python train.py --n_layer=8 --d_model=512 --n_head=8 --n_kv_head=8 --head_dim=64 --d_mlp=2048 --vocab_size=30959 --activation="quick_gelu" --norm="rmsnorm" --norm_place="pre" --norm_eps=1e-05 --positions="rope" --rope_base=10000.0 --rope_fraction=0.5 --qk_norm=false --attn_scale=0.125 --bias="none" --tie_embeddings=false --parallel_block=true --init="normal" --init_std_qkv=0.0245 --init_std_o=0.0 --init_std_up=0.0245 --init_std_down=0.0 --optimizer="muon" --lr=0.00681 --lr_mult_qkv=0.5 --lr_mult_o=2.0 --lr_mult_down=0.7 --beta1=0.95 --lr_head=0.0068 --grad_clip=1.0 --warmup_steps=200 --schedule="wsd" --decay_fraction=0.815 --decay_shape="sqrt" --final_lr_fraction=0.0 --batch_tokens=65536 --seq_len=2048 --doc_mask=true --train_tokens=569500000 --steps=8690 --dataset="wikipedia_en"
Each number is 128 + 24 x the weight over its row's rms, rounded and kept within 0 to 255. Layers, rows and columns count from 0. The size above them is the row's rms in percent of the matrix's.

# layer 3 MLP up, 2048x512, rms 0.0782, rows 287-391, columns 448-511
size [103 106  92 106  93  97  99 102  98 102 118  85 100 106 105 104  95 100 103  94  97 104 102  94 106  95  96 113 102  97 106  98  92 100 105  86 138  81 105 114 108  97  97  94 109 102  97 102  99 107  85  99  98  90 101 106 105 102  86 107  99  96 108 109 103 108  91 106  99 103 102 100 106  84  94 123  97  87 106 103  97 100 106 129  94 105  91  92 105  91  94 100  95  94  96 106  97  84  90 100  97 106  94 102  98]
[[131 136  95 134 136 155 188  91 141 153 121 135 139 116  95 135 143  95 148 120 156  94 136 121 158 128 115 127 150 140 118 134 159 163 119  74 144 137 151 156 104 141 131  85 147 160 104 116 125 173 158 129 123 116 150 131 134  93 127 118 143 126 125 139]
 [169 112 131 123 116 127 123 136 161  94 127 137 180 152 120 123 121 135 169 137 131 101 141 111 132 155 136 156  91 104 116 144 139  90 147 149 149 116  94 171 155 122 111 191 131 102 164  99 153 139 121 127 129 137  61 172 121 102 144 130 138  92 151 118]
 [122  98 114 155 130 114 154  97 155 116 101  94 161 128 171 102 155 102  61 143 100 127 135 126 118 119 107 110 125 144 171  78 142 157  91 137 156 116 123 118 103 126 173 129 163 181 148 124 121  81 164 108  96 114 150 101 135 152 162 140  92 128 119 120]
 [152  81 123 138 127 110 107 179 151  73 145 103  99 127 144 151 124 100 113 151 165 168 126 147 137 155 141 100 118 140 107 183 130 113 153 145 145 102 123 119 179 119 122 134 128 123 133 120 142 169 101 102 122  92 125 138 115 110 143  95 160 121 150 151]
 [115 157 105 134 147 148 121 110  91 152  57 153  84  96 107 143 147 119 112 129 140 136 119 122 119  81 147 132 156 135 151 107 121 148 169 161 101  94 137  98 126  94 120 139 108 157 146 125 119 113 131 110  58 128 104 129 122 166 105 137 130 157 112 103]
 [150 131 124 138 130 130 130 135 124 132 218 159 104  83 103 107 168 183 136 201  85 176  95 158  93 108 127 131 167  53 102 144 146 114 122 139 125 125 100  75  83 114 128 142 119 105  92 128 151 134 116 130 114 144 164 112 160 166 152 102 108 124 108 108]
 [110 130 150 147 105 109 114 149 130 153 134 134 134  94 137 130 104 122 111 139 120 104  84 125 113 130  79 182 137 137 142 167 147 150 131 130 108 132 149 149 137 126 142 136 125  97 148 159 127  98 111 141  84 134 156 147 144 117 150 145 137 125  90  93]
 [147 137 119 172  98 153 153 117 154  95 124 130  99 120 143 117  87 141 130  95 158 167 127 124 133 101  88 111  99 152 136 129  95 151 124 114 102 149  98 130 138 124 105 109 153 136 128 138  97 122 154 134 156 128 154 163 154 132 128 137 137 121 148 126]
 [110 121 121 171 119  91 112 144 134 150 125 146 127 159 116 131  98  99 116 148 130 122 167 135 115 117 140 106 145 138 122 184 169 151 132 127 140 102 113 105 154 141 107 111 140 144 156 153 174 142 136 121 125 133 139  99 156 140  95 102 101  98  91 103]
 [ 75  80 144  97 151 126 117  74 128 159 114 130 129 165 107  96 161  87 156 130 121 118 106 122 140  88 125  82 139 130 113  97 114 124 109 159  96 138  97 137 169 156 131 137 129 160 116 146 117 120 138 153 134 129 111 131 143 102 125 153 110 168 147  98]
 [139 142 120 115  99 166 129 160 167 107 134 134 136 121 134 121 142 140 148  82 122 149 125 149  75 146 141 116 151 147 134 111 126  99 182 120 170 138 139 146 143 144 112 135 149 113 109 116  90 128 126 109 137 115 109 157 125 172 121 136 135 145 153 146]
 [150 133 115 134  85 137 160 122 132 119 166 122 104 157 129 131 124 141 108 110 128 131 135  91 117 144 131 114 132 127  87 161 134 155 141 121 128  73 102 143  95 185 144 140 145 116 123  96 138 125 137 145 146 108 134 127 126 154 183 156  65 108 131 126]
 [ 99 110 126  97 129 152 104 137 119 108 146 144 155 107 164  80 129 134 111 130  97  69 108 164 127 130  81 131 105 170 158 130 115 117 129 116  89 115 120 170 160 132 147 169 152  93 166 191 115 102 164 174 107 147 137 147 120 112 175 112 166 115 177 136]
 [ 87 118 100 153 155 121 174 117 129 123  96 140 122 136 162 162 119 136 183 119 113 110 181 131 125  97 108 112 159 134 150  48 107 128 133 110 104 126 139  70 106 128 141 127 118 140 159 183 147 126 130 145 156 152 159  92 162 108 129 115 136 140 118 168]
 [131 142 107 137 111  97 148 135 122 156 132 187 110 157 107 184 149  86 161 186 160 141  97 125 129 124 133 171 102 147 123  82 161 163 131 111 111 106 150 153 127  99  91  91  84  74 156  75 142  89 120 120 125 149 123 160 137 135 148 131 158 118 135 114]
 [130 134  99 110 134 143 143 126 118 106 111 122 117 105 124 114 130 110 127 132 101 104 174  92 142 112 125 141 131 126 150 139 111 115  97 128 129 154 103 127 154  85 131 111 159 143 100 133  78 146 112 156  99 137 145 164 119 111 112 141  99 117 103 127]
 [138 106 105 179 152 119 119 115 138 109 123 110 103 101 125 159  69 122 118  90 121 132 195 142  70 142 139  97 116 117  96 109 105 128 128 162 134 145 151 126 166  87 132 119 130 171 126 119  89 146 130 129  83 118 189 155  95 134 141 114 135 129 104 114]
 [ 89 115 137 126 136  88 125 114 104 106 148 143 134 135 108 134 162 121 117 146  87 124 131  95 168 110 116 118 126 144 151 115 107 157 102 145 154 139 198 104 129 127 114 139 120 113 138 129 142 127 125  93  94 143 112 112 111 118 154 156 135 168 141 155]
 [150 146 172 123 118 171 152 114 153 119 119 132 119  89 180 133 139 112 117 126 166 156 116 160 146 187 121 144 130 104 108 111 156 157 126 125 116 143 140 151 125 122 111 121 142 134 134 139 163 189 143  88 111 117 115 103 163 183 165 124 139 144 134  87]
 [153 166  98 108 113 100 129  78 143 129 132 153 139 135 128 139 105  79 162  92 115 148 173 214 147 152 127 127 134 122 132 131  80 158 149 152 165 142 139 166 178 117 107 123 142 151 165 142  98 151 144 111 118 148 100 109 127 119 111 108 101 149 113 132]
 [128 110 125 137 139 145 160 148 131 110 110 139 152 155 133 118 108 134 140 138 158 155 152 137 130 145 119 131 143 134 115  83 136 160 124 106 158  98 129 144 130 175 109 151 100 134 159 102 109 129  92 163 117 135 145 143 152  92 106 141 140 100 104  75]
 [163 151 128 163 145 160 157  99 135 145 111 152 160 114 131 155 108 142 191 130  89  90 153 159 128 147 124  78 103 143 152 149 128 115 154 105  94 111 143  85 143 143 108 113 171 132 117 129 131 112 140 127 131 151 143 114 102 129 134 146 163 144 119 155]
 [164 146 132 184 144 131 116 120 146 112  95  94  99 170  80 115 166  93 109  84 171 152 104 130 172 123 116 156 143 158 114 110 136 136 132 148 124 116 118  88 146 138  80 135 108 149 138  82 145 128 129  81 157 107  98 136 129  90  99 115 128 113 171 156]
 [111 149  94 177 104 138 151 131 147 101  69 147 123 160 133 109 121 163 140 129 118 100 127 133 132  95  85 119  84 137 110 114 112 143 123 133 102 159 110 128  77 139  94 138  98 150 156 103 143 108  96 120 124 145 124 141 102 137 145 135 114 114 137 122]
 [ 80 144 105 145 155 123 127 115 148 132 138 143  95 136  71 165  95 144 116 115 121 152 130 123  96 133 169 103 136 127 127 153 132 171 108 165 120  90 137  76 132 116 122 123 121 137  83  98 113  98 147 153 118 151 133 116 119 151  92 105 157 146 106 156]
 [126 121  90 119 123 118  95 129 109 107 164 122 103 148 104 124 150 135 138  94  93  91 132 151 144 190  62 135 149 115 122 118 153 120  76  88  82 124 101 145 179 187 176 116 109  98  79 165 136 138 118 123 154  70 100 152 112 138 164 156 132 129 111 117]
 [113 102 151 138 174 147 157 138 102  95  88 158 147 115  77 138 165 114 153 156 122 122 117 132 116 144 115 153 157 119 118 123 146 138 113 118 124 137 140 117 111 116 126 164 103 129 141 115 159 143 156 156  93 147 156 119 152 107  93 112 115 144 106  96]
 [123 116 155 115 145  64 108 135 163 135 106 152 137 140 132 103 152 145 146 124 134  93 155 117  77 137 162  74 119 122 127 152 134 164 166 156 149 133 174  99 164 152 151 107 135 139 119  96 141 119  75  99 113 139 165 179 121 105 125 102 125 124 141 134]
 [113 124 122 133 169 144 168 141 149 149 136  80 110 125 143 100 122 156 139 131 141 132 134 161 186 104 126  83  82 151 175 171 176 119 157 128 141 123 136 151  96 164 142 129 123 116 170 127 152 111 117 109 137 177 151  87 130 145  90 137 109 118 135 110]
 [149 109 105 109 141 127 178 152 131 104 126 140 124 134 172 103 129 140 148 122 121 103 126 118 142 115 116 134 113 157 133 132 149  78 111 144  97 116 156 142 123 109 108 157 130  96 129 147 128 147 110 117 147 129 127 175  99 107 119 168 146 152 108 153]
 [140 105 130  98 137 184 132 125 120 145 108 137 132  87 136 104 144 183 148 157 116 159 103  62 110 123 105 131 157  97 136  89  77 119 112 166 115 103 143 153  67 125 175 165 158 153 102 110 125 167 106 182 138 120 102 103 128 132 136 102 123 140 139 110]
 [153 138 152 142 140 137 166 119  73 126 118 161 115 132 143 127 177 153 129 135 151 156  99  76 114 117  78 134 168 160 148 104 139 128 168 128 175  92 169 153 130 218 149 145 105 125 135 125 151 114 101 174 145 125 124 104 145 127 132 163 150 167 122 142]
 [116 143 137 100 130 135  74  95 123 137 130 129 111 137 109 119 146 161 140 176  79 139 124 141 163 131 163 117 135 106 163 148 109 151 119 135 104 101  99 100 144 126 124 106 151 132 140 154 162  75 114  44 103 136 134 100 134 132 148  92 116 146 166 141]
 [111 128 150 127  72 132 130 150 174 167 123 133 107 132 128 128 112 164 106 100 132 117 149 174  77  96 130 123  98 154 160 100 132  79 150 160 115  91 108 110 144 132 123 107  63 121 129 123  69 108 124 149 141 146 169 150 114  88 146 109 116 132 154 181]
 [117 116 146 124 116 100 132 133 140 128 132 134 152  99  94 123 116 132 178 125 144 182 133 127 113 146 158  97 139 156 101  76 171 129 146  99 144 111 125 125 129  95 149 147 113 122 131  91  95 138 146 142 125 125 148 139  87  88 106 102 152 141 128 148]
 [107 162 146 154 143  82 111 126 149 117  81 130 136 107 144 171 136 129 182 133 140 140 127 170 131 105 126 108 116 169 140 112 132  95 109 127 127 147 133 148 134  88 140 166  88 111 132 118 170 131 155  98 115 135 115 135  95 113 164  93  74 174 144 127]
 [120 126 151  89 116  94 138 106 119 107  99 161 129 150 150 136 175 110 128 171 135 125 144 121 138 106  88 120 166  83 160 148  95 149 115 125  83 133 147 122 109 106 123 123 177 105 114 116 116 136 143 130 104 134 146  95  80  94 157 131 123 112 134  90]
 [154 119  68 120 140 116  99 110 138 159 144 171 103  99 115  91 144 129 148  72  87 107 148 142 169  93 121 172 118 131 130 108 100 109 111 133 107  87 116 127 149 141 155 107 112 146 162 144 108 122 120  99 120 115 152 140 129 109 138  98 137 140  99 132]
 [117 107 135 127 111 118 164 131 144  97 125 170 140  92 110 138  93 110 154 142 144 129 157 107 118 132 113 122  91  90 108 156 139 101 120 161 117  99 138 130 170 117 118 134 120 103 146 112 136 144 105 134 113 111 171 103 133 175 133 138 116 138 137 158]
 [ 87 146 113 119 128 127  44 117 141  83 104 102 175 177 103 164 123 126 104  91 158 128 148 114 127 137  94 126 104 142 128 125 189  92  69 139 159 156 106 151 139 102 109 116 109 154 128 154 170 137 182 133 149 142 106 126 107 118 137 113 124  85 119 125]
 [152  97 115 141 142 116 169 147 100 145 149  87 134 103 136 157 137 121 163 135 129 106 167 112 141 158 134 130 119 105 138 127 146 113 167  95 164 122 154 129 147 137 115 125 145 107 105 138 118 124 110 106 104 126 138 145  71 142 143 121 138 105 106 153]
 [115 119  86 137 122 143 155  81 113 119 135 119 138  97  87 110 138 124 131  99  99  83 102 108 118 138 127 117 153  97 146 180 117 125 140  91 124 113 130 121 120 123 162 150 156 109 153 151 108 134 112 136  88  85 128 184 105 126 116 154 160 113 117 125]
 [123 156 184 144 137 152 162  90 147  87 143  97 149 154 117 113 108 136 132 183 139 143 115 140 100  88 101 102 104 173 185  76 153 116 122 132 125 104 130 112 158  91 127 124 100 143 143 147 158 132 157 126 158 144 162  69 148 102 168 136 125  83 116  85]
 [132 117 106 133 100 142 159 105 126 141 126 105 104 137 153 149 139 100 120  94 139 117 138  99 155 145 101 114 165 102 144 116 139  95  99  86  69 119 109 113 135 132 136 162 155 117 164 113  88 141 122 141 134 154 147 134 109 109 123 120 155 170 141 137]
 [141 126 113 172 138 133 149  93 131 187 155 146 148 131 137 112 115  91  56 118 110 116 112 105 116 118 112 129 138 134  85 124 119 146 122 158 134 141 134 163 113 121 133 144 107 121 111 155 101 147 139 144 122 104 171 130  80 141 132 148 153 162 144 146]
 [131 115 135 158 113 148 135 107 142 159 143 158 134 157  99 136 148 113 141 140 163 100 119 126 143 108  99 123 132 101 122 144 103 136 122 165 130 123 113  93 155 119 108 163  84 120 101 180 140 119 139 141 154 133  97 100 153 122 120 175 123 133 151 104]
 [131 116 132 149 139 133 125  88 152 120 123 118  92 122 141  96 126  88 112  93  93 118 134 144 151 121 157 135 121 177 121  90 149 131 158 163 156 111 136 102 139 109 114  91 123 114 124 108 121 125 139  83 134 106 133 149 140  96 113 117 111 111  87 154]
 [135 109 126 101 131 120 136  89 153 139 119  79 117 100 139 101 118 160 132 177 146 147 119 119 158  99 112  71 130 165 122 115 125 142 159 151 165 171 156 147 140  67 129 116  96 131 154 140 108 127 102 107 146 160  89 122 136 122 149 105 172 125 168 109]
 [168 128 123 115 169 132 173 148 144 129 140  98 156 117 120 107  99  98 146 136 163  89 159 143 138 128  97 124 105 144 151 109 109  84 130 139 141 117  87 140 134 140 151 185 122 141  86 137 128 100 128 139 110 153 149 141 149 135 125  89 170 142 147  98]
 [124 110 107 121 162  97 100 149  93 134 161 135 144 122 129  82 116 150 109  94 117 124 138 152 112 102 130 140  76  91 107 121 171 145 129 105 115 141 168 149 105  84 133 165 119 126 119  83 117 169 169 131 127 103 134 146 148 110 147 154 107 117 114  84]
 [ 85 123 134  94  95 161 113  92 119 151 122 110 136  99 151 142 145 193 126 115 159 166  80 103 184 119 137 136 163 142 110  83 100 102 143 119 103 130 111  98 111  75 132 136 106 147 104 124 102 141 144 128 106 111 123 130 116 116 168 107 123 146 125 178]
 [140 142 102 131 138 132 147 129 108 131 141 124  96 125 166 137 183 165 116 184 143  83 181  94 156 120 152 158  81 152 119 149 124 138 110 145 140 130 132  90 132 136 115 141 102 114 150 110 121 152  87 135  99 133 110  84 141 154 134 104 132 127 109 108]
 [150 160  99 112 134 160 105 112 155 135 134 103  81 150 134 105 169 138  99 133 190 137 151 218 148 117 173 127 125 137  99 192  94 130 104 107  91 115 159 112 148  86 108 154 150 146 140 139 122  93  93 136 121 137 153 118 132 149  86 123  98 121 174 128]
 [146 150 104 176 103 111 137 131 137 136 130 113 149 139 166 118 106 113 161  81 135  72 143 167 125 124 100 151 130 146 122  81 123 117 135 149 152 128 127 140 118 181 143 118 113 153 133 138 117 112  99 124 157 118 163 123 101 148 110 105 149 110 119 103]
 [125 122 136 134 101 137 118 120 154 146 169 161 129 159 135 118 141 130  99 122  78 117 113 129 158 118 122 107 134 155 129 127 143 160  84 133 118 142 158 121 149 137 161 109  69 134 125 119 145  62 125 127 101  89 148 113 120  75 131 127 115 130 121 123]
 [139 160 162 148 136 116 128 132 156 140 113 111 130 145 126 140 124 148  86 141  98  97 119 145 118 118 113 132 124 155 125 130 155 159 125 175 177 140 151 100 152 147  91 137  97 165 161 131 172 103 128  86 125  63 111 153 125 133 142 139 127  73 134 136]
 [148 152  99 155 112 134 164 145 105 113 212 151 149 144 134 119 107 135 124  70 132  86 145 116  66 144 179 152 146 112 132 107  83 141 124 109 107 113 122 165  96 107 107 164 101  98 155 134 106 117 163 173 107 165 173  86 135 111  97 102 135 107 132 131]
 [126 159 135 112 127 171 168 111 157  91 134 158 164 104 134 134 112 147 148 105 117 121 113 175 126 100 152  95  90  91 102 159 122 155 127 127 101 150 130 135  92 177 130 105  90 136 118 104 127 151 119 103 118  80 111 113 122 143 155 102 137 113  87 158]
 [153 144 135 138  93 101 113 133 137 112 135 119 129 153 110 123 148 122 127 156 125 130 176  74 104 142 119 128  96 179 109  98 124 134 106 148 111  97 135 154 126 139 131 119 121 147 126 123 119  97 147  94 140  97 105 141 126 112 147  95 170 141 182 131]
 [124 148 101 122 120 129 117 124 149 170 160 116 109 160 163 141 155 140 154 129 102 125 154 147 122 129 117 141 125 175 114 163 101 163 122 162 129 105 150 155 142 152 122 138 116 154 141  96 154  59  84 120  92 118 138 125 138 133 121 115 172 149 116 145]
 [107 181 134 118 106 137 118 118 131 104 110  72  90  99 127 122 143  88 113  90 118 140 161 145 130 132 112 121 126 128 135 173 113 109 135 111 175 177 125 154  86 117 121 174 152 143 135 142 174 179 143 118 104  83 123 139 169 144 133 121 160 128 161 122]
 [135 168 128 130 139 142 105 116 129 117  77 130 139 109 152 128 196 130 145 128 139 113  75 159 150 127 128 114 151  87 149  75 135 109  82 136 114 109 141  99 107 121 127 163 116 137 146 119 127 103 126 124 130 118 140 178 160 135 182 111 111 145 160  96]
 [136 118 139 107 128 164 128 104 140 142 151 108 120  93 114 127 117 119  92 155 103 112  60 127  88  97  89 105 116 118 161 158 150 119 126 107 154 189 146 162 156 106  49 128 171 121 184 141 144 122 122 131 114  92  83 103 180 139 134  93 105 142 130 136]
 [ 99 110 164 150 116 119 115 143 159 122 140 160 148 138 183 109 129 119 153 141 115 117 141 149 102 112 120 130  79 134 150 184 119 104 111 102 114 148 168 133  88 147 144 145 100 123 130 131  85 173 116 188 118 137 104 103 140 157 133 154  91  88 132 166]
 [132 106 192 150 160 130  91 130 132  95 119 118 111 111 143  99 163 129 163 134 107 141 139 147 103 166 157 174 142 119 111 127 129  90 115 120 115  87 127 131 111 158 159 155 129 129 157 101 132 179 128 139 147 149 147 133 123  89 116 172 139 157 164 140]
 [153 137 169 114 143  92 135  92 133 131  85 152 127  82 160 125  95 125 142 145 132 118 129  85 107 119 124 145 145 104 105 117  98 124  96 124 128  84 159 113 135 140 120 155 166  84 134 127 107 153 151 148  91 142 133  92 132 144 160 151 141 133  84 111]
 [ 94 107 147 110  65 105 125 151 104  96 122 139 145 134 156 131 141 123 105  94 150 147 156 183 111 119  98 148 163 136 152 126 116 126 162  94 123 144 174 136 122  96 139 148 105 124 167 140 110 119 147  93 145 122 139 102 163 108 160 144 158 171 129 123]
 [111 126 124 165 150 160  95  89 171 112 154 122 109 175 147  96 114 161  81 125 117 147 113 139 105 131 124 118 129 136 107 185 127 163 109 164 144  97 107 116 136 163 119  74 116 115 139 114 155 121 110 114  90 152 161 142 112 127 147 134 132 137  99 100]
 [131  99 162 130 131 110 133 140 110 166 119 169 120 141 169  96 130 125 118 152 104 106 135 146 158 172 133 151 137 143 142  66 134 142 123  53 133 102 101 118  73 147 162 196 140 108 117 147 130 116 128 158  94 161 120 118 117 135 113 132 152 153 109 108]
 [127 139 116 120 157 112 144 113 161 103 139 132 126 114 136 162 157 158 136 108 107 136 136 140 152 116 108 117 139 120 121 137  84 102  86 128 148 100 147 114 124 138 108 132 129 133 102 122 180 128  95 110 113 119  85 131  99 167 130 136  90 106 160 102]
 [137 130 136 162 104 122 108 149 113  97 150  93 131 109 108 119 111 147 149 119 147 147 117 120 176 132 150 134  87 140 141 157 125 138 131 126 156 123  92 134 142 129 113 139 140 137 107 175 143 171 159 119 110 124 108 119 160 123 103 100 133 102 126  82]
 [120 149 128 105  92 137 135 132  88 129 145 139 127 141 138 137 117  95 156 123 126  89 126 125 130 146 145 140  92 124 102 130 108 140  72 145 104 143 189 125 119 106 126 133 113 138 162 123 123 111  74  96  89 100 182 129 142 113 141 119 178 127 125 151]
 [124 123 120 160 101 137 153 100 129  93 111 120 140 164 139  95  98 182 130  92 149  94  99 130 122 183 165 114 122 113 118 141 134 187 124 100 139 131 101 118 168 125 114 122 155 140  97 114 123 135 154 128 117 157 163  97 152 108 169 130 159 141  67 146]
 [138 123 134 154 119 116 131 123 151 116  91 199 111 158 117 109 119 116 162 167 124 109 120 119 116 147 137 137 176  81  98 156 180  82 192 146 154 126  62 130 121  94 116 133 118 129 144 113 142 133 149 136 105 147 132 132 119  55  93 141 126 146 129 140]
 [140 109 115 111  87 130 106 126  96 130 137 122 117 136  78 130 121 117 129 133 132 136 159 169 120  99 109  84 133 163 131 133  97 173 140 130 116 115 155 148 141 107 113 111 135 121 138 145  97 126 102 146 104 116 157 153 128 117 123 112  89 135 146 133]
 [149  97 114 166 138 104  89 140 108 142 104  98 174 128  97  75 126 169 137 140  80 112  92 178 126 123 118 104 104 143 137 150 117 124 130 113  92 132 129 154 110 168 118 126 100 161  99 103  75 140 155 142 139 160 100 110  91 150 177 139 100 157 129 133]
 [151 114 150 154 127 129 142 108 106 185  98 111 113 138 100 119 136 120 120 126 136 139 108 155 102 174 131 132 111 128 125 130 145 135 138  80 151 113 146 122  91 142 148 142  72 102 125 116 174 145 115 133 125  94 121 136 135  78 178 160 109 119 137 118]
 [ 79 100 126 114 120 120 153 159  86 113 109 100 147  96 118  94 119 137 136  80 119  98 106  93 130 146  91  95 149 157 161 151 128 129 127  87 149  92  72  82 119 160 114 150 140  79 169 186 131 150 107 132 121 147 143 127 123 167 136 171 109  91 125 150]
 [159  94 148 116 141 121  87 153 120 111 149 112 133  73 123 148 155 127 188 120 118 100 113 160 167 118 176 131 142  98 115  75 110 136 138 104 165 113 128 130 110 128 150  94 135 122 157  93 100 157 145 173  88 128 118 111 154 139 101 111 138 105 121 146]
 [111 143 161 173 127 179 146 129 137 132 137 104 143 116 124 136 142 163 178 140 133 138 162 125 101 157 104 124 122 111 145 129 110 137 126 139 133  92 167 144 164 112 128 145 137 121  98 114 120 159 161 110 105 136 150  73 113 103 113 123 147 174 149 158]
 [120 137 107  93 106 119 175 104 137 179 104 126  83  96 137 118 127 132 173 122 122 158 115 132 135 156 137 154 164 156 141 146 141 156 112 171 129 165 165 118 102 117 126 143 138 149 115 151 154 156 120 129 106 127 149 145 162 127 114 124 133  90 141 114]
 [ 95 133 152 136 123 162 113 111 103 126 108 165  97 108 124 114 132 126 156 141 195 126 113 111 129 108  96 145 151 134 161 137 113 139  71 115 114 129 140 144 117 136 152 158 106 109 112 160 162 157 133 135 131 136 144 180 109 133 122 128 123  93 140 122]
 [120 122 143 159 126 116 140 128 107 151 142 164 130 124 155 165  94 172 140 183 118 103  95 103  85 128 130 153 142 147 109  65 138 144 109 124 125 150 172 129 118 173 131 115 158  89 100  91 174 128 159  83 169 121 158 141 131 138 135 160 116 124 158 130]
 [119 123 143 101 148 110  91  71 120 137 135 119 102 159 130 113 151 122 141 107 130 145 156 100 122 118  90  98 125 107 148 124 115 121  92 155 154 185 156 131 111 139 135  96 115 135 112 185 148 141 156 146 145 143 140 132 111 143  86 112 103 109 107 117]
 [104 119 118 107  81 111 113  93 133  96 122 125  72 139 117 114 184 146 130 147  81 108 145 119 128 152 134 108 116 128 153 102  83  89 110 143 113 143 107 128  94 114 121 163 108 103  81 101 134 141 113 137 131 137 136  96 159 103 125 128 138 154 122 138]
 [148 129 133 128 132 149 139 139 170 120 163 172 136  78 100 129 147 100 123 122 166 146 127 137 128 123  94 168 118 157 158 127 108 122 155 141 153  72 140 132 134 174 158 160 147 112 116  73 149  94 150 118 117 184 150 129 103 120 136 103 151 139 159  87]
 [135 132 163 147 101 115  84  86 129 109 132 131  89 114 126 153 156 114 127  95 118 118 142 176 114 131 141 124 108 109 115 146 169 118 100 137 204 186 141 113 152 168 143 112 116  75 116 114 174  97 160 120 148 113 118 123 139 112  79 121 122 138 108 156]
 [ 60 145 148 161 101 149 125 131 114 171  99 111  99 118 119 115 124 128 174 110 114 126 131 135 161 132 131  98 139 149 121 152 122 122 133 157 138 147 154 130 144 162 131 110 145  87 142  84 142 102 131 134 100 142 137  63 137 154  78 168 130 125 127 110]
 [143 147 179 112 109 148 119 116 128  55 128 125 144 151 112  74 113 174 138 110 133 121 130 132 142 169 130 118 109 163 125 148  95  98 138 125 147 151 116 144 114 129 127 174 138 153 143 131 116 158 156 107  69 122 153 139 151 129 133 147 130 108 113 138]
 [129 170 101 136 127 120 121 115 127 144 137 118 111 106 149  92  74  99 182 154 145 108 146 136 139 124 113 107 151  83  70  92 105 164 181 143 130 106 120 120 157 126 126 157 113 127 131 116 141 133 116 118 128 101 114 132 114 118 115 133 188 105 110  75]
 [106 148  85 112 106 167 139 151 145 136 118  89  87 146  66 131  84 131 110 126 143  97 105  87  88 127 143 124 134 178 132 148 136 115 112 113 183 151 149 115 142 153 119 136 143 107 127 120 111  68 161 166 121 102  83 137 105 157 119 126 148 120 172 105]
 [ 89 143 119 132  99 115 143 108 130 108 141 149  94 107 122 115 120 153  76 181 142 113 109  93 123 144 139 101 154 139 160 182 128 120 107  70 113 109 134 127  93 114  82 106 100 154 153 128 141 126 103 120 134 103 111 130 125 136 114 106 106  96  87 138]
 [127 138 133 133 108  90 110 137 145 145 150 133 115 166 123 134 174  99 150  94  92 128 146 130 148 118 173 155 144 129  88 135 118 148 114 135 168 111 151 141 140 138 140  83  77 127 177 123 133 153 158  98 170 116  84 151 168 115 116  83 101 161 120 103]
 [114  73 117 161 130 128 156 134 148 124 129 168 152 117 174 136 159 170 114 125 157 170 110 126 145 133 110 166 154 122  69 118 112 134 102 130 122  92 123 114 102 146 128 121 123 161 124 157 177  91 175 110 143 144 159 114 164 106 116 144 133 132 107  90]
 [ 99 123 119 112 109  83 147 138 105 161 108 124 126 102 132 124 125 118 149 143 139 145 143 187 160 134 121 106 104 130 119  95 148  78 176 129  81 138  91 129 103 125 185 116 146 121 154 144 103 160 162 150 140 138 147 114 160 110 148 149 175 126  90 156]
 [104 183 120 111 175 171 165 171 150 110  85 123 116 114 170 121 116 120 107 132 129  99 109 126 123 144  94 156  87 118 130 146 135 163  73 137  58 168 170 128 113 113 139 138 122 124 169 108 105 118 113 140 164 147 119 182 135 130 170 144  53 164 131 119]
 [133 133 139 147 136 128 153 142  75  87 126 148 112 114 140 107 158 113 151 127  82 149 119 156 102 123 134 112  92 146  96 107 140 119 154 102 150 103 129 118 137 138 174 147 156 104  86 139 144  99 110 163 103 131 133 140 138 131 144 103 128 149  85 110]
 [105 113  81 149 119 133 127 180 124 129 164 146 127 142 174  90 153 121 110 131 118 105 119 137 128 117 101 121 109 137 124 130 119 107 160 136 143 115 158 119 105 186 131 133 164 108 146 156 113 136 128 110 116 114 156 123 162 172 162  95 107 145 125 130]
 [114 159 167 135 124 119 128 127 105  93 154 105 119 121 149 139 107 123 134  90 115 116 129 124 172 139 103 123 133 115 120 119 132 105 119 152 143 117 124 146 130 124  97 139 115 138 122 147 168 171 119  97 128 135 159 136  93 142 133 109 127 135 169  99]
 [128  82 176 129  84 180  88  93 129 122 104 136 142 101 126 139 147  84 127 141 112 148 128 106 126  89 134 138 133 154 151 146 162 125 140 108 128 107 114 129 117 153 133 109 113 120 144 140 150 119 124 144 112 120 107 112 128 146 130 127  80 132 118 162]
 [183 171 118 128 142 143 132  97 114 128 171 113 146  96 156 116 122  81 133  98 120 117 110 171 108 106 147 181 139 174 108 160 136 135 123  72 146 118 120 131 127 112 124 144 165 142 110 155 105 141 143  97 133  95 116 181 135 140 119 116 139 123  89 106]
 [145 129  99 158 121 132 110 117 123 104 141 138 129 150 124 140  95 122 111 126 146 181 149 139 123 128 111 105 131 162 126 112 153 111 127 161 107 155 132 113 138 132 171 146 180 129 106  91 120  98 130 136 134 164 151  85 138  94 128 166 140 133 159 136]
 [135 167 136 144 160 144 116 111  99 135 144 125 100  89 186 144 137 130 133 114 124 116  79 139 110 112 104 120 135 147  97 123 133 127 125 154 105 103 110 140 117 161 120 160 185 150 163 106 100 157 158  87  91 128 123 163 132 127 152 143 159 133 136 120]
 [144 115 107  88 174 138 143 148 104 131 164 159 164 168 125 143 177 128 169 143  73  97 123 147 153 153 171 108 136 129 135 146 151 127 127 109 123 136 148 161 138 143 125 165  86 132 129 114 136 110 177 141 133 155 132 168 159 142  87 120 111 125 143  69]
 [ 96 140 104 131 140 111 112 112 132 118  97 133 131 151 188 159 122 129  64 132  74 139  78 129 138 138 129 115 134 115 119 140  96 114 139 151 135 114 132 111 124 168 123 110 107 130 101 116 141 124 135  85 138 133 130 115 124 111 146 117 127 123 100 127]]